python train.py --intermediate_size=512 --rope_theta=10000.0 --batch_tokens=32768 --doc_mask=true
Each number is 128 + 32 x the weight over the matrix's rms, rounded and kept within 0 to 255. Layers, rows and columns count from 0. Numbers have three digits each.

# layer 10 MLP up, 512x128, rms 0.18, rows 113-167, columns 0-127
131118076190121118144135117141106127163163132065122088127155136125231075126192101148137089087112169128131104121143118111167105101130104165139107176120116131069076128174150097109166154138147119132164162160053080170151129142072096100155145105053088109098134123146143158134169146161093090215060144148116138130130138114078114166168093139184163151133166109118144079133124106170110124118076
162118142114110143094171138131157088185129128156131058139143170193088186153168102130114070125120170157128124144067148163142139113162132129175106132142160166106133181143081150122072138131168134128148202148135113151168094093178117108107080096044196152132096052104129161134133131139125126148131106124181118126175211133090164197150107158141117110108127132152079090126149105126146096145136
101137134166133120146168186131089111163090171124060142158147167138070151144088152095166161127095090120126111166088115160146120097190113119136124089219066162154098067127157102175125134121129152099123149210138173109142140122112109101130135124062155077124104140161109125153137098126062122084137137143092130159181128137173105122119091135152161139108071057161099169108174128127136090144119
111112146158151144149149133130111102123155166084163088098128097132108147138130091149083172138104062052095137111139075121114132138075149161122188083111129084105121151151051135150112131128078139138147151168035137160120132094118146155070127142127127152126105198113130153086084071096163152153128110111121093072115194156148128067083099150078114110122177130154172109123105151149129139144219
066152164106154123157132140116085152136076107166048175144089130088166147078168078093114143136147121232133174136153125090129136162102085122187123074153114106101115109143154131084116121105105098083159103166080148124052108097077153224120144183164154132095114136146143088097163154087163140085138125143107130140150116112123169151144102092129130112178068140088119137099122123137118109141137
147066122116153105093082125066160079090132170133158093129127143143073159155119133168184081111124148159108083145080094142147104150152149169104102072126130126068097098088053166122200134106164172176148129177121111088155025124127119113076170098105176165054186103194144112065091087102167170096069100131133091122111161141163145131126067147073040112181106144204102107149097165135157156145148
189130089110167152136100076176102146131148173173105159147121100134102172162149134131120135093128072144116165119127106154142118114161134166125158171124119156172116156136160163090116119085137157138080146102124113103101142124159137102082146097137143055140151107152126097127156118176098153148155160145131137108098068178179108165134102132146121127167081136129162173111073139055096105123128
119082117125139167068109062134090148103070128136077160141069088135107149161143160082194130121184142168082111093131115148121127146104088134116096093153118185130164109084087127110135122142118056131157109141153143138235126126097083209134155113100150107089112149137162179141093091087078070171125134131086097102120148151189123101142118137121098110133136128168116098068113103132117107135088
107071079083156198128150149092099178144074139165129160142130141170146153145136121115125226130205112132106122107163117103155152106076102143107101168141155151124139147113124133138136132107109117023117148166130096129145098170074109153133066126179128183104074146140170146117168120099128081104077139150107137126154047091143144111094106163160108123099113138147166108153129099111162097120134
155114137085143171161103147179089142083117132185096094176138163106137083140124083132114156101103084109193177141130113166158064100146125162151148106109138123115115173125066130198143126125090089161120140127103176152082135131136103062159153146102112185132106076138148101126097112120119121145163126130131133094184168148060130129124084149132117118100092154105124068166123084093161158114174
163147153088177151157171120113142155122140089137108157138175123144161103106112174167104131078061100099127091153135109170168148165128080153177105074161089182151113182077146164106140192104127043157146130133146157120153082145156065157104125143122114073121093110147121141125185119102108160170128142102159152087117129090109141098151122094113084131133122173112167120128180100149128091137095
127166125127120149144148137161129061083115064155095133152129153113166084203110082104087182167109142114120109077157232163123100121168143122134134185139138132164098137160167151166190098125118125063139142174073207161109088109105096094112128124118110163157059103117068134173065126090165114110124153177098107111109094170136167120167123119142122110090088138170134121084173148084139117135120
106095153075139140152133126162081136168117088100141090165102120169078105128167150105128104137086118166131107116142188070082075150151141124150105118114149132144115151106071096138148099164188127063178145161125121067146095065127072120149094135116124155146097101107130085133134083147169153127059166218109156087109232125093116107140096167108128189118095036096131112104098083090170084092171
165062101118127142170178100118133080114180140070163139154162122167127132044112137099133154168100098164152114142091130151099070194180122173137191072131107084094140151177154103122129159069163125101150134183088148111163112110130133115165127149082032152129186145146120060109126066148082137064065091125170103081090175115110125136116157083089074093116096058165137134141204151168131141126185
174149150161149188130090189142105148139060129116166116117160097143164126143141127110172184176159113202159182129131136167099086109128092114171035169161134130136091079133125148137150144116097122126155184108078121154122146099120108139110124151159089066165124192127136135133150121158152129111120105133162090170111103150148108163080125125115108202140092141158106141154098156150126155124171
124112118141148120115138128140101146114071095113181088147114177104117119107114111166159123084111149129119125111151157135110093140171083132113047174161108144089148134136150109101131133137129108150122141097106194123135123177046115190084146137103140078091176148175049116175135096178115148113083137092136122079155180101141086123149152140100071116100090121118207107101123030118176136103113
094119094145132154117115114070132177087114154099097132114184119136152116157148142144155129114165142200135216091129128127075123140104028141106172142132088094123159094077194163102180116096166185105146152138120113137115169106100118132098153128071197166105135111122122024131126150173129108100167155159140103119155173082166122146036138137143088146106162123110169124094086100156093113141183
182059130127126116137152136115129140117137138052122093153087099133109133115163076122133116133087131090144122136193168120140146133116142121112157167156155104106179154161116095146130105117074174192109084122099078180125098074119173145125126096167144118121147163103105087092127094124194110139147127095108120133082141109188080139191143162112063134156120119151144158151190066124169110105107
102114091140111127137126090102168097152119097154118116131095120119140130093151184125094134133135149122144139112139064146089091174132101139126133124143104124123120089095137163107127124149148141142157110191140195156152138122061135138116142089152131111075133108155115129174166143120084125138087092100137164062127196144162056119107069138138063081087174069107145118092137119099162107131136
101176128151114143171171140111162124183148175083071152178108111123110098130121129123071127160095140085088112168085170157106137119143087134169099115125122123113106165146169121173144151135140147146167194100113153182127119129151127109052063196145142173172118145135131176171148096154122113137094162141143160156122155132049130148127138166212139080170100121152148153093154106073140130141158
189115101164074114144105050148174140114035112118118079126143084141156098144098098107079137053144127171176153104115115135139115119122067119194076121148114098102138112138095147037108149132126084043136174064123104143151138152124140091137104169139070099158096132149144171115195128105074100174131156100081167143099109084114124181167078114111131132168196107123138134188207100108101127091127
205122108149085097091116111110083112157118116115138110132101122137110151092058112132157153132206182136124134133128121151151100165161127116120113081192114097172113111186113141111145115150143151079156190158135127156141131145110103104112115081192149119111138147143121123123125131134086139137091091050066106179156125085126064184186078097137090110186114120155105125173138134084110139139095
110134119132085143182150138149075143126113110100097212175064098177132136140178089106107138118130156112103195062137127118131095133126168167157129139169146156180085112119151147155113108093115119115143136167160146140119155088162124118132143086128147089119179054175153035144131051128082151208081131155182149114070123113088173155091170128080139140108151129134185129164079125152085100116115
153139106144123123155127144086126122118142194141099128102091134103151116121125152157157140149183086160125120125130117171159098110160064103161123123105101102123129086098133180144125095093169137144126077110115124108134142104068048066071137136067161126113105150112090144128116183123090062105126147168066129135107076142161106120191143179091152174078149104156129154115141129070165125130117
179169152160046116178108102169109152120085127085157077125105101095138114089105142122122089141179140114153135059071132130162058102139101127095145133197154112167174099124118132132160166060188137197121089177097126106176180119153128152078172162107139082197145137093117168180089141073095140098117148172172164157111061126137140138115137146151075095134131167158141132113155176103196169170112
130101155132134127169187161219108196157112093048128108135095114178105140173202099127111152115083139148118119131137187098155066075167086131146087120123151108119088145181112130122128115156163097125124160180083125155123121083169109069126127133169170108126074049145072142137130185150097149115102160119169130093135182118086168107134095103109175085187117081108117115148168112183140139134074
126175119134104178153136109130089148115107091128138100169109203097184148112146158111143101130135070145090144153126119141149075132188145152140080103131140096077108117115056124167108096125170127103157126136160133181161131184116133146152136154068116097098102062101169190149170117105156081049160139110153149143134132121082169167172142189180125131081149152128095120155115083063081100117169
149097161110208152148121143079133120096112109103098093099074085110139090149136166098093017108164117137145128156121079124103140156127093073096122143094103148156127121149151146172100118161117097147193114110104180138109177122070072161103134150145151142096114162114180162151147097142125137071099127128137111116100136152137095179132124083151134123145155108033126118126124118130123108112103
137122128137137172125087130099095174081124154106110124122138128127082136095148106129152119131090130124124123112084135094178094120160144109132097147080107096135079153148090154105154170134122095182170199086118088129116119130162160160102137150108107156073125192108162121163202150072173131171126128113159114108132139148181111154155089206151123193090108135103099095121121136131098118104090
202183108173123103055118082113087107123065127152146126122113142078077149161141145110158145116113118146132117123124174172164106147228147145143073160167085141155114077159153111136115120109146103085136186156136164091136100137091165093096197132099183139077170127109106092158111103117117098133087081142162136120150143134157139154133138167148120144123157133132143154146080125173156120054135
080131130082143098126133103163117157150065111088124154154104117167122161144146126114097145144091092127055150171108124158109149205159104140162093077143084196162096125114119119158116095070151131148117131168147106131158091121094129139119133106155177177100138107084137077081102200101089160134121130135145149190082111095120151219147068214146082123142119096136116151128134107120079137145153
160157143150147169119112146142109137096088125106100143103085142146108113119118126103163104123084128190103158092057103122209196120085117156165094100164129129089127137106103136132160095135148092109117170154149136129101113153064105162097058116095105162072116110165161123118146137167105063094113121117205100144118167129083132067103149102167084101109177140149144073116085123139172122155093
112092157169113101158168077141111059119115141131190141133147119170162154158110116119104193096166131126152102162105089162131141126153105165141135147163075126138145154166113111164109099113042132107178149125119158178131128108067101128105150193112106109120139084099168146146129125108082114154149141150174088103142179077087121121143097131092143151098136074069102108130081184106155112149144
163083120109120091082115129129193129119133113182138110150091080133149083129143114085117173161138064091162129126156072132115109169142118139180106144067107070101089122184129154074179129106090121100119124118107152121149122167132103114093157096090138156097148138121171144135111172149156121143124123107093102083132201151186101104123155137186100113131100152095153091138071067165145104127119
126159091082167173077123176121110150134080074141140133145138127162107044120155189168077141034106156138101109140096090122187127149155133134097207091104124157126125114099108108110154140088172153156144121157105174124133081124106140108135189099124145094110190125111180144139084116143186119134110144088106123144134120128105114171140184145132123098083140109158102120085156157074179140083060
134079083138161071135143116069126122125146095113206137169129154193136126202133112152116193117129103109144142106079164109148161099105109094162183085160143152148086115146116126066101110080173153132133142134158144126142054129132122093151132091088126085126090106156154155175130101124122128148092142203094100202111066105118092120106105137139130138114124119169138103140164113169073092149160
163061129133104129110097124143179125118166119117105153114099054159121145116103137151092109131142083087115142119159103111122080058184151148130140085144118124131112120090014124099111167127108112178131188146167172187159121112130159139091162086128182162087132149163129122129153088114149100178129149148172163140080165134048150102045180171131142110114149105081138122131151097155157134102115
157170088107136097097100081026085143178095142154042107097076187139113124150085107138150195180069180156158112112097147112196120146151122123149105120103062110151117115154118149086112104126118168141155098122116131139110142134164132101073117119134136119148032134148129151043065103116119111093131147121127091094162127108136128173125102159127121112140134157119143152090130121149103195168125
066133139138130170117112175117127107128167087135118054140167156134114161112102159144136134080182178157186091146088064156109143123164091114160074129113176153112137165096157144149152114147159095123122171232144220089137149137101121129201105103108130107117132115039160181108138144104137167124068083140158147155088159130103163148099109116123138117108107098170099153145160148167140071098150
133133126134128161123128080137159063081232125115108180168190187191122144092131156156129161140105123177115173132125124169186126099123129125161156188095111087148167180074106166164180095129107195117091186148145132173105166119125100029149126114079134077087106130134110112161181113124116048177169086132111137113055136165177147147131103146140153103113095056128111085137120180089114107092097
139158074129126168116093136119145185131182169125112161143133170075108095160146158198152088102137087127092180128172110133186079083116121085181128096167132132179081154162113137100106077159149115179159115171049102095169095118128017085089129138094118081142164123144103151122141159085144161170112102139157134124167131102176100135117101114122127179132100130160076134105086092159132170158140
107148102109137091117136101178136155133128137144165147170095083078145141131149204147173108106123124120115165116151095099222165131082075117065135101172106141151102107071124099067177100137104170156143176124130163167140139148123058117145112149038148127119146079183154090166197113108139047140122140193203103105203125095119170099134078162135138108113111124175059048154191120155101103134112
138095165109088143141134145105146135125167143181147111084064106201151102122162165163106165149165091126147184164129160133155147088158118116142068150108127112116169145152128146142141132127160090124115170150086152108103161115146128156107092102135171127150180070105125097179164133137143178099156106176184139163123064145115138098149108184150120182193135133217055124040061122120099091140159
196103066125139096089122085108085157137088150177155101091133142146144134112156140143114156116148051121142151179107145103086100136148071103100136147109091101165163116225129119084133155178159139146105117100152131151119151107146084146146120145134147157086149120120182106102107080110085156092159124156159235155101061106136155116105145137091146156114112155133181151105096166180119152147123
072106088163103148176133094121191095158134118128115114092142118159148111134162165153069037073165158188102158106101147151125177135154115163174127121108148162176121137086168124174171134096113131109161165158157153154146156147128134171137136154041181122147141141100125166144175105102136099140153101125138134177170099169104121168118156176096121114184136064069134067151197110167161113152110
084161102128152155191127200146119185120154071145067109092144142139139142122113101195101130155118158167133148099183163089163064143160124145119116093161118079128123099163140106132147151113160123165114113122136185120122093068117082100107154154152148130139087114194187162141084157128200123170092079119126093180126062105170117121092109106118083137127136138185118145164132199115145109173118
209117131094081148133110073184135108112122173173122135115135163147138130105135166094125130160104128169125109194125063156116077156191129106144074145180112068122129178145118168198095132093128126125126095149160198122199087122114105117135083101075135113129127124149141191137189107164118118097082097124130198156074112160083137170132149179089149157141111135130123164116095093146096110119064
133110133106079091142092091184131091109162087139120138160130091132133157162120094146167128068111080093110102090126130157125110099144078113108109162130115068139120212168160169114087070115134190112093124141159158159116141218166121119158128114098141132069144118085126142164170118103091116131130133162066109142133163121077061080104118103143169113125105114166144142134145098123098081186149
105115127158102129148091140089135166085121096140123131144160141131049082107167116123113161188136060138095166160151139137107133147111158064143154131099056109091144124115156151159123152110118181089174150147160145145172178137128093089134104105096132128154133142161158154135144203145135134109132130136122125093105116084145160146168174111167075171141093148118079128125089138124087113133139
081113162127121120123125101201131063136124097105118159190123061120129131085152126197129126156135150132089130162177129114203076085148079149123117148097126119154141106117164133150147151092086123095189093152135071131075172093153119167124127113118124101111085108115090146181089149136144084117111094184114091114097140153127115113128123090176134110156103085166174101126088085109073079123153
080124122104132077087180164141093107076174147114168098162137118128128145076135082126209124133102143123095162108137137120160119147074150158128136188104112104127115170192114120148163150117118158168125132173149085131196173122163074162044117143141112099132139138135209137161114064094165119216137158220176140119126187105075141164159156147168092176092144177108068089112128115125111124135190
071153108164139105048159158154155092144078155139086159124091111127170069120136176100130174126121100088153147147114150100160129117143084067147120117138154153137145170151077083148167112097123183148134143121084139134123149174109182101131100111092146096182145091129075123213133111074104142135130128144201048137131134154139145168177186138111122155128175115102131123181131106104129098127150
153152077101137144138124121110126145133186153192195117136172144157169100104133157140147188101112049078150141117135072168118098115068085122128090104158146150134117101088073169171153096109142124114122181187154179120126141133115152128121116126116131146125121124114092086165167091174094142164151083145106172066181152131135135111168111098111129127143132131140131155140183107104192107191184
151133114120111126197154051120117143092140118150172149104124148093192087178134148141132157104127107110175135125114117168150125116132053164082116102153115120066128123109108147134161165107124137130122145139062126145180147153148161060104118161127127133116138114115122208112146134109168112149154148106098162136097124098137100172183114109156104114155125131154035100106104116137139113094094
118061160151081116111103136147166111126106106039054133114098147183158110165141145095152159101070134093159121090198131173183139088128118107145072062144145144147088097162147169162199122135127097105150176124143130149146187137140117088179084142130131088091120118133107156203108150120085066154121101120154108141063139157119132141069137134119147142150104105139156143129153132119137090146157
# layer 10 MLP down (transposed), 512x128, rms 0.096, rows 113-166, columns 0-127
122118146117136156148111108104093151131179085122105128102097111086087120106126137142074102146189147146130117078108123165148113097116111070130155088133138085073115127136171152151155170087104030190076189145147127101156125107096132086079134176157080131163110127155085091123174088135111168135157095063124146169109155091096087146176129172197135143069159129109137170104157062046141045187143
109129127135077058122123111126146123206143165124113091150192116120136129130136111065138167080123088131084174146200173079138134136168131127119150144180142073118195067152177154126152117135077143161110157114107115135156152111241062150127115072155131150116127171162048119129128110094140111110164191101139108136197180106146122122150200089123112133127146078126192165142143135133133148099108
157100103139096110085129156132123091133078163171117175155125125137098162067150153123138113145117089130117163139190075140190165109142148144101179095135168148101123111149141160157154115128075105141162141099146118114114100121113156157129126112154119110139127191114072106248149181094119120128145132091119124129090115174206090156113150116154112121153130128139085125145175117130161202163139
145065105106143093101131083146161142130105114098092126141160125147125155098132171184085136113114119165165106141101176112131091112107148109124139121139156090147151172118147085165125131120162174119113149159161139146113160117050201128149134108139117079120096127196062158062103161144124131117072127082136110177092112109149117167114150077174131136131133129119107165164136115153162059108100
132065113091127142091131146104159080153133149106119098173176138151095104101122183155147094130082122046146087129093116125169131132125158090083159138094171188152128165104090107129144109199163143172158122097149068160165142109143127123133139061119113111114129164084120178171082132174140148166101140164075133124098107180177104126141181180096141175052171082119106127181143101125138145103119
067105086091132127126126145082117092112080082164156095101118133182157103227114074155156159101148114183129110184110178110177147095175127172092145117205184120087091118123142134103148133105152077135103133158140180157150139096152194131142102098108194050116107106102189106100093081096149129127160057132134159162096145133158151083103132096062116151115098130112152060121071099120152163118140
115172135098150132118196141120187120120138100145126124134099062166096117211126129108166099160180173156105139083123109152098111136136111154157158133132154090143139087108139123159116169076133128140153112123150125117138168111166143108169091138067122092135119165105159117108142163150110129113098097143107157084117109148096171125116178116166123138168137143139150058107158100112153092130075
150074124110172137048137077133135118161108169149117129163154107132106102098110148085112125091187132132145133139120104115119140159134060096164106161122101089175127126172052143037155123132110040124127098112159142105160124160087096162145145119113141138120111119162185150077136103096105100151065148146144058087142181114166193103132144157124083200134124126133125067104173147197161082094141
170106151149043070150141130068140096066154106109167111080138188078084112128143150096102091126101154083125167131059070190074160125161162144170117107120102110127097150148119069143084102126168135212088108107143104123140118119162114118150116113105123109099142137140104164162076186169140128141117142168163135120103140135101081105131126128120133133103108101101063124075103097172084124160133
132161118097094216089133147144166069129131144098095120090135113116108113155156079075166086127079173130078152148126133125107144126118135145136142085089096125149158113127137120172114097190126180133119152137134149135087158122134139120138144152187135100138090122176048136148060044086143147180158059133119127125118172153164107158165106108127188162115122156161131138122160118166149133084153
117125178140086137138106124158151075111112089095103139102185107155137126131124191121110144201141196137200125174168147138146126133142095149131180124126155202127125138091176140189098127070128117108145106171141127121145074110157100084163120096107181107095145075189141105122122126121127109127100139115117148123125154114165148137062053125110118104132067138114141154123126168076137149125155
121113107135140115173159127154110173126087159097139146138144174132187172138165191109164109115115150074137118188085086116176148087122167144110141117090115144152110076166083103085144111154133099185128101072137117142121138139050174186178167113089122117122159120081117144146111115164104140129153131132222137101118079115038123118057162162112155147173163103103163145103093136154175091089121
154098135052129046092188160096118151096167107097161175160130160099169162095125136135123167164115161052136157100185095111137081072096074144067100065145130182153199169141111116112121230116146143141194118161098077124117146073136112144183067120086124103084097118159174101177156084074160143174117156115173136083139146074094156108123132145130183136109075139138145176097106125149077088090105
110112139142075118093131157103153064097130105129096055141178111113142076148046069145099125162156110150133172183159176200116163198125144121147147128117098130118184100068148139185125076127119108126114122079150140157141095056170187157102149200119129199129115119070091138173111168166088141095145103064129132200107186157074086128130127177086165097121144145153127132160113085170061163183149
133139167074091168070116176107137159164147172110134103135106150132127129151102184166135121066105092131111096133101119162148130120079116136079120121120162135131110208088101097122110163145178103131093108161163145143182130146061099160127112147110122154135114102099135138119145065123156120138118158100097138152094137158146110142143112143103138118107163160109085101137151082173156167081075
128099108072162172102149149162173114187145099121086122105162076147120184163175150135133142147064154131089135135086117129165113119140179136098186115175140186128201148139096134119096142178169221071104096141188122118149093120103192106125097172158094174156073089133065151130165180108125085122122119146173128106160047172125090167128119135140143152074117094129133113149079137176130129108115
101143123136135176188094165107093103051119117155106134079124078142148143113109142058199045133138139117150145122100140110186124145122148106131111132150155176118142118135127137070133099126103165074176141111121150142102150160099078159124118119139143109123065112084130120136176157144108133139094144111153133118144125148131099125110176145170042122109185255108122110090135123124188133152119
135176179117154131208129145119121112179126159210113120174157120121143116203137115130109124150134132115112107143152113124149180120098136135163128088167062124190108129081146142092103125163120107077105117098132170130127142156000099151120123170116108155094146120142084130138104133095101119102106093095129119144136143104107158110120117084151110084130117044107126201144154108088127093078170
151137143116135128145107133140132189104110122158120153107181149100102083123113151120155129145098157148120133126078135182180146204065118084136093205107147138110147088149118131129148084186162091154156113128113103130134123195162092153090140096096183173118131129149067120177142125181151199166129162132123146077122131103133105110132157132132100139107124080169141080096164104137147151104139
138126155148126131165112115104135142122150136176095127130120122158080121147120113147161115100142130110117107129157091101143191105108150158066110109157163137125109132119133124163120093105136092095111163106132117086143111121093103112124167129094119174129093118151101114143114167121108103136154067141131084080103143164134103142134143161067073168148134255147106138181080110123138084093148
078142074141090192119111164082068113052123109122106156136142183148125117156119135115162064204136064053118098078093125160146145131133169159185114198132135127059186131083129200135167126116110134136106139032118079155134137082011190077095112088180135083174153123127045182201145124081152137135123132065099122126130112119174084111130134148187173131102086136165043047156109150115095151155121
091128118119139191077191150131145160150105130142125120167152085144126153128096177145124085098161122154074109125132117156117140116090123114121136145092122118125135107038144077203121166175164159137153104119128121119134154147095121109095086153147111086111123113120040114118115104114170104162161135143176131087067106146168168115063127154127183147096169137144150142086180097122132124128134
125120113122191152150126147123152104140076128147150156120176133086147169093085129094073142154123060097129126167085157129088142153149091109123148098066098092132192091117162122152100178158103121141145136149163125144101113094034076131119145153182143083111167079110187088157153166121076129099156150163103070140116108174161181187135120098154150098162095113174114072118126141187113182118147
123131176094144099146149200125090067099118142116127133139099102143095187119155087086162094148105105180159114174145150175153188061103130154173108174112152149165128081079141136124145122146112128112110158160102167126126113159152098086137119121120131126088096108173142163219138130141103109082177143111113073165137144220095106119122090166109136124120125125119120108121120028158191137170063
153159176121103076146104095140114112160135091137175159126068089104168140175068100153121130091185150116144161102146148071176120157090122156101140146119094106120165090128173154174193175100103122123158139133118100134108135134165067180048169109101134128121149118179089137090113121176162130112111131152181106160144079111098119088139053144097158114140179113115110108140119187125173130135133
165142139176149179100164117192111148103126131113130114172096122214148162122092099154147115184114091210089135146113089096170074102108108145156174104135137152147108167216134177111090139106126174132133128129119131167093104087107136171204165166061118107162108110130158163180029116171181146113135118133189050091188114118130092069091097052101132124130130157174092125143115083184118145133113
134135151104070201105077189131146120122045122115069136149133143124047144126119198144085101164116072168183088106089029104075139086125117105215203127049122137177140150127104123073105130128164159164146143163151168112139087052066106088186145079151143158127193149183088086132087211138114097086128091133107142134087133201066125123093083119046150109152075148135122113144136100150133092117111
139141159140068158173112121181099186143155199112160190112149117118084140088098151111134118134107175138123183114165127154102095107109104137154107129158114077130160121135123142151152105085115119148153157102141149139109109057100129130110114136121115142160079144168120095162131137103131108127132137080138108134085165184145137138156165124127133122092141164186160164119158123108119160137082
061110152148126166073138134149099149066120136150146149137068150131121177106140140107131128150109203153118146151159126137144123154148071111130113134143146174132098120133119116104106138113114090117138094110105117129110178137145060172104153186147170077142140122162141105061120177117099075154130127111108174158126114099123141139115107068108121120116052166153205146133133115098098134119128
089078107151126152121138139162107120153090148099078177122219059125057120160117105131099194178123105111169169118148072085158118127123098119125119157105117140098150144180097139160150140118094154119161120129124127175133108147101147122122120092108165107167147142102109081102135144110110082130149140107111134115149110133162123178145101120138178174184119130088113083163143142116080174087111
174118079111136137072119115077107159142169123155126143176165145101107129119089141124149202126105097097107144139077151097138122185125166106067121171136134125133122087176128123081090207121169099211106133135126116099146157140115080083138121077133132131109168109145159162101107143154161125163149110102138127119178111147104101094110105131115167110128066074054059111138075080165151084106153
116115139090101189131090162159092104180159126134147146128186148163066138148153103143138165106118150095086133120145122143082112182094137141137128109137087092125129116186155129137133080092089116146183162122112092149139139173189077169124111077124143107103175207125119080104120123139217125123124165120132149130194075159174184122125166189094124131133094008139134163183139144155102130123150
093093131140113181083113117185139115159092109131120121091178122172156178138174103130121110173134110109113125120083078150216121176117126125121193098132107113118127140136078064114129043179128117128142127083123110166112116063126155173132139113123128113078098114124110153114113126157095106146155111160171137152128138124095152101135174087106151149113119138047146141123107123177089089157134
106196167128134094134149095121089071079110110131137143149127113158134091148204127088144165118135074143129081113105202133128065131101102155111142143080155109097128128144127118129078157123124153128099139088082196072121127151172123133079140082120159168115198140094150145125146077091078081158196130121090114120117105151133076134152090116159127125103145129102177092094156109133179153191134
119089133126113163099096150097137123098163210085115118150126116121093168092111155118083125199134124120152111156164144185112126117087140177180082137185118149131184133115126128085142157108136136105108165130115131146094177113185130151154131169133100096140116102124146093177141095116126102110139178070143105149147173157108140120123128100138133114141098175109093147136105103129100174163127
209180141119126154190082161120103088092147182142151108181137138116144113128151136121141168095150152153097179169151110099143143122179111120141155118153119110132101102142115171100143109098135170091156110156133189119134153199111079113054183095133134152149092127119136138108127093129144153090101123128082132190139150149175063170106166108090121135133146089193208147142216162131149151060112
086108119165195182145120142124129133128142141119136158112112107145146093126147167128158102181096143122162101148058179077137141110117156184130151122163195116088058133102080131131091130147138098115085037114149163148119107127093084142161127124146153078116181140087110110157110135096131168128080111143068149180102171176122125159158116062166130181142132133145099093125156119215166153149104
123104175149146102108120143161111187147134110074153165145092092163108147178110131140136126100170134124144137138183107182048145151103113139083093156116123125100098130116124121138116110066117099112099198111145106139158141114022152125144161095066120115119172130175135152143169139125167110090146094112115132095110091144111175089101132188064167106129145155145125163108129130152108115126125
144101185132136129138086149086115137126147140125136097097124105133162066174110166125164129152122119180149165138177131066132160092167130166119127143148129159131126125117126152069186108172143152131142150123058116170100136144087154144103136109143108101190119173137093179075114194138108121078101143121117093146146131130119094116168142121141072123186106136184170149117113170033104159110195
197104100201128192155152205086123070162180088103085195152148076136140165105165184139122158169142146083148113050122142135123123116159159186128108164083112130098190176100090125107123109138126052170102085141075193131151103080017065065132109108111178122143154147092136096129175142141119100132114094130126138104135085145194097162118165076109180109131094070122078146102163139136164079114140
180132138108107123096063110108083126102159128087094145065120161082127127151140137175133133094129208086107142154147151092165108117134117150095053114212116133143058182154145064128087134111130120131092138092101099132067103165149074108141160162101151171111101062115126129086173169185162111088125115110141134173130058138108168152156100152116128110093057070170102106073106112157104177142144
134094135125133119115162116089080102131134195077136186111147189094161192149109139179101038138173147096177139128125123067103100127133118163146104064175125198116140138187150076132074130188159129129122136158161188148133103131227102146071098121091127145123170161106183063107121118124134067111110104205177120077206144127127110098148194147058104118149125114167079092087145107123145147080173
111165136085122143147109169088138139109146071178119101166138101076106089117132109092141113081113141103121153095130178165148128111187118173153136132132137129128136169162121075133054055117169090143099174155108178140188144156155148178071103086104119066151113110049133141094170098092174124150161154190122096137155153128123124091130152158140144153088107088196096112074122114097089153128178
110134159131127197136083118189097100124123167144138143139164110140122134117069054113060166109112164126084148112083095108112128151166112070121065131120133109117165158153068079012128108124110052117096122130134159097121127072107162131166131153115160144110127131125128145116116152123135119122180093116117109132134087095118136155151131132085144112130030223172158099095129122122117143122130
123142078125106100152107131127104106147123146129148134083019121172129161159117132095122207164066117126070158119142172142201058144108092091184110148143169115147133193107160186142100119101134144116112172175138122135112139180234124116152173132116112076171086126073169128136113087093163117114102128059169105102135154109070154157152046111114112117133187163142174111120103104106116135101125
129134150124093129085115059185144157115105134119201154133174117118121142087124157105112155127081067112108137127147099125148177105128094133139126083095136132089123133137116141080103158159145176101103162149177128058136103092120165080110125087147107095112171072119228111142111169083057073121149107129115153237171134129106121168095130183164139134127137141102122135118069125173147157109143
095095076132119105128095132176183170161106138128145141139148094162082161150137092130095146153110146171137165140167111118097144103103132185180156125141151125175119150115104112137139071141132186160143099166118101131161124130147171128120149077139142097114163109123065161112151057153190164108073158124139145095101135146098078122108122107072112105123102020153118108118093143136067124167120
096204169156051170137097175089172099142138098089145154114074128112152137178086122091103132075128135185152099082110171141144190086104161066068103110096148047161094173156150096089120082130174157110156076109081101156115113086066075183141163129113132127137134130146164094113126141128077139089176130123116119134144137149110042127206146159151137102070133095094120189155178048107135175155129
125135134151130142204133143126175132182175137163120216122137071182130089131132080159137101079128130130130112116112158141119096145123107162079157115142134121112118136161069126137112141136103139095108167145146177107112144109084057144157134167129102139110115105136180134121154105119182127168159057113154109116139156098123144124136146173145136118119148166118151139174145130150141114092120
113156161140169178140116103118145174116135155096202138096160159153130142124138147106121159112122075160113148105134130142139152112108148137131153109139077104156112177150106087092123129133124134120029065132147130151124108087128105142101135146089094144131083096108133113141150098180096120160169125118128146103131128079051139147119122093033117158084176135056154126123105111133174129163070
131129163177130075139126099141164103125138129096129092157103122092101192137100097148117105097082109113165196118158126065140173102118161096069159173165069122094137176090157161130158167157105106177142198093163145146143043093132088109136148126149116150121084094123153126121111119163149149162112120138105087136140145127082078128159159139112077150198084202099102181204166029090134116121074
132147155095107139094176095191087086078120095110144096091114137081142131132166114136081120062176127132182148107118089137124165143143158109100165079173147136124130139162137144082136136160127121145186153206172141091129106119117110137182126135150165114127167117181115135099164177154108133071127129088155118178103112109181118113137099149096130120155157072148123123133143134138105131098170
126170116055143058077075110123164111131170118185108132121125158097077121126119125088056101150160124111137151090108145131138118119131204117146204128137135136187093143157146155090087125126151152054164133143139152152068151114081092117140178149126167104104055128128127075078130144154150067185163119067119144147141160136130091169129125128105106140141123156109107183096162128126076127124106
139063184081113123108146163167154146084149088128121128091146088161090142182094152139084113101138158106058122164137114105134111138120080106109143121115145146143145096139117102153148083129127207103154066127127188153048114127123138152153087101099210161122153130094143153197070149163135117173089134146101104066169110152094128098152106167146117113138165089151113105106115161123168127147138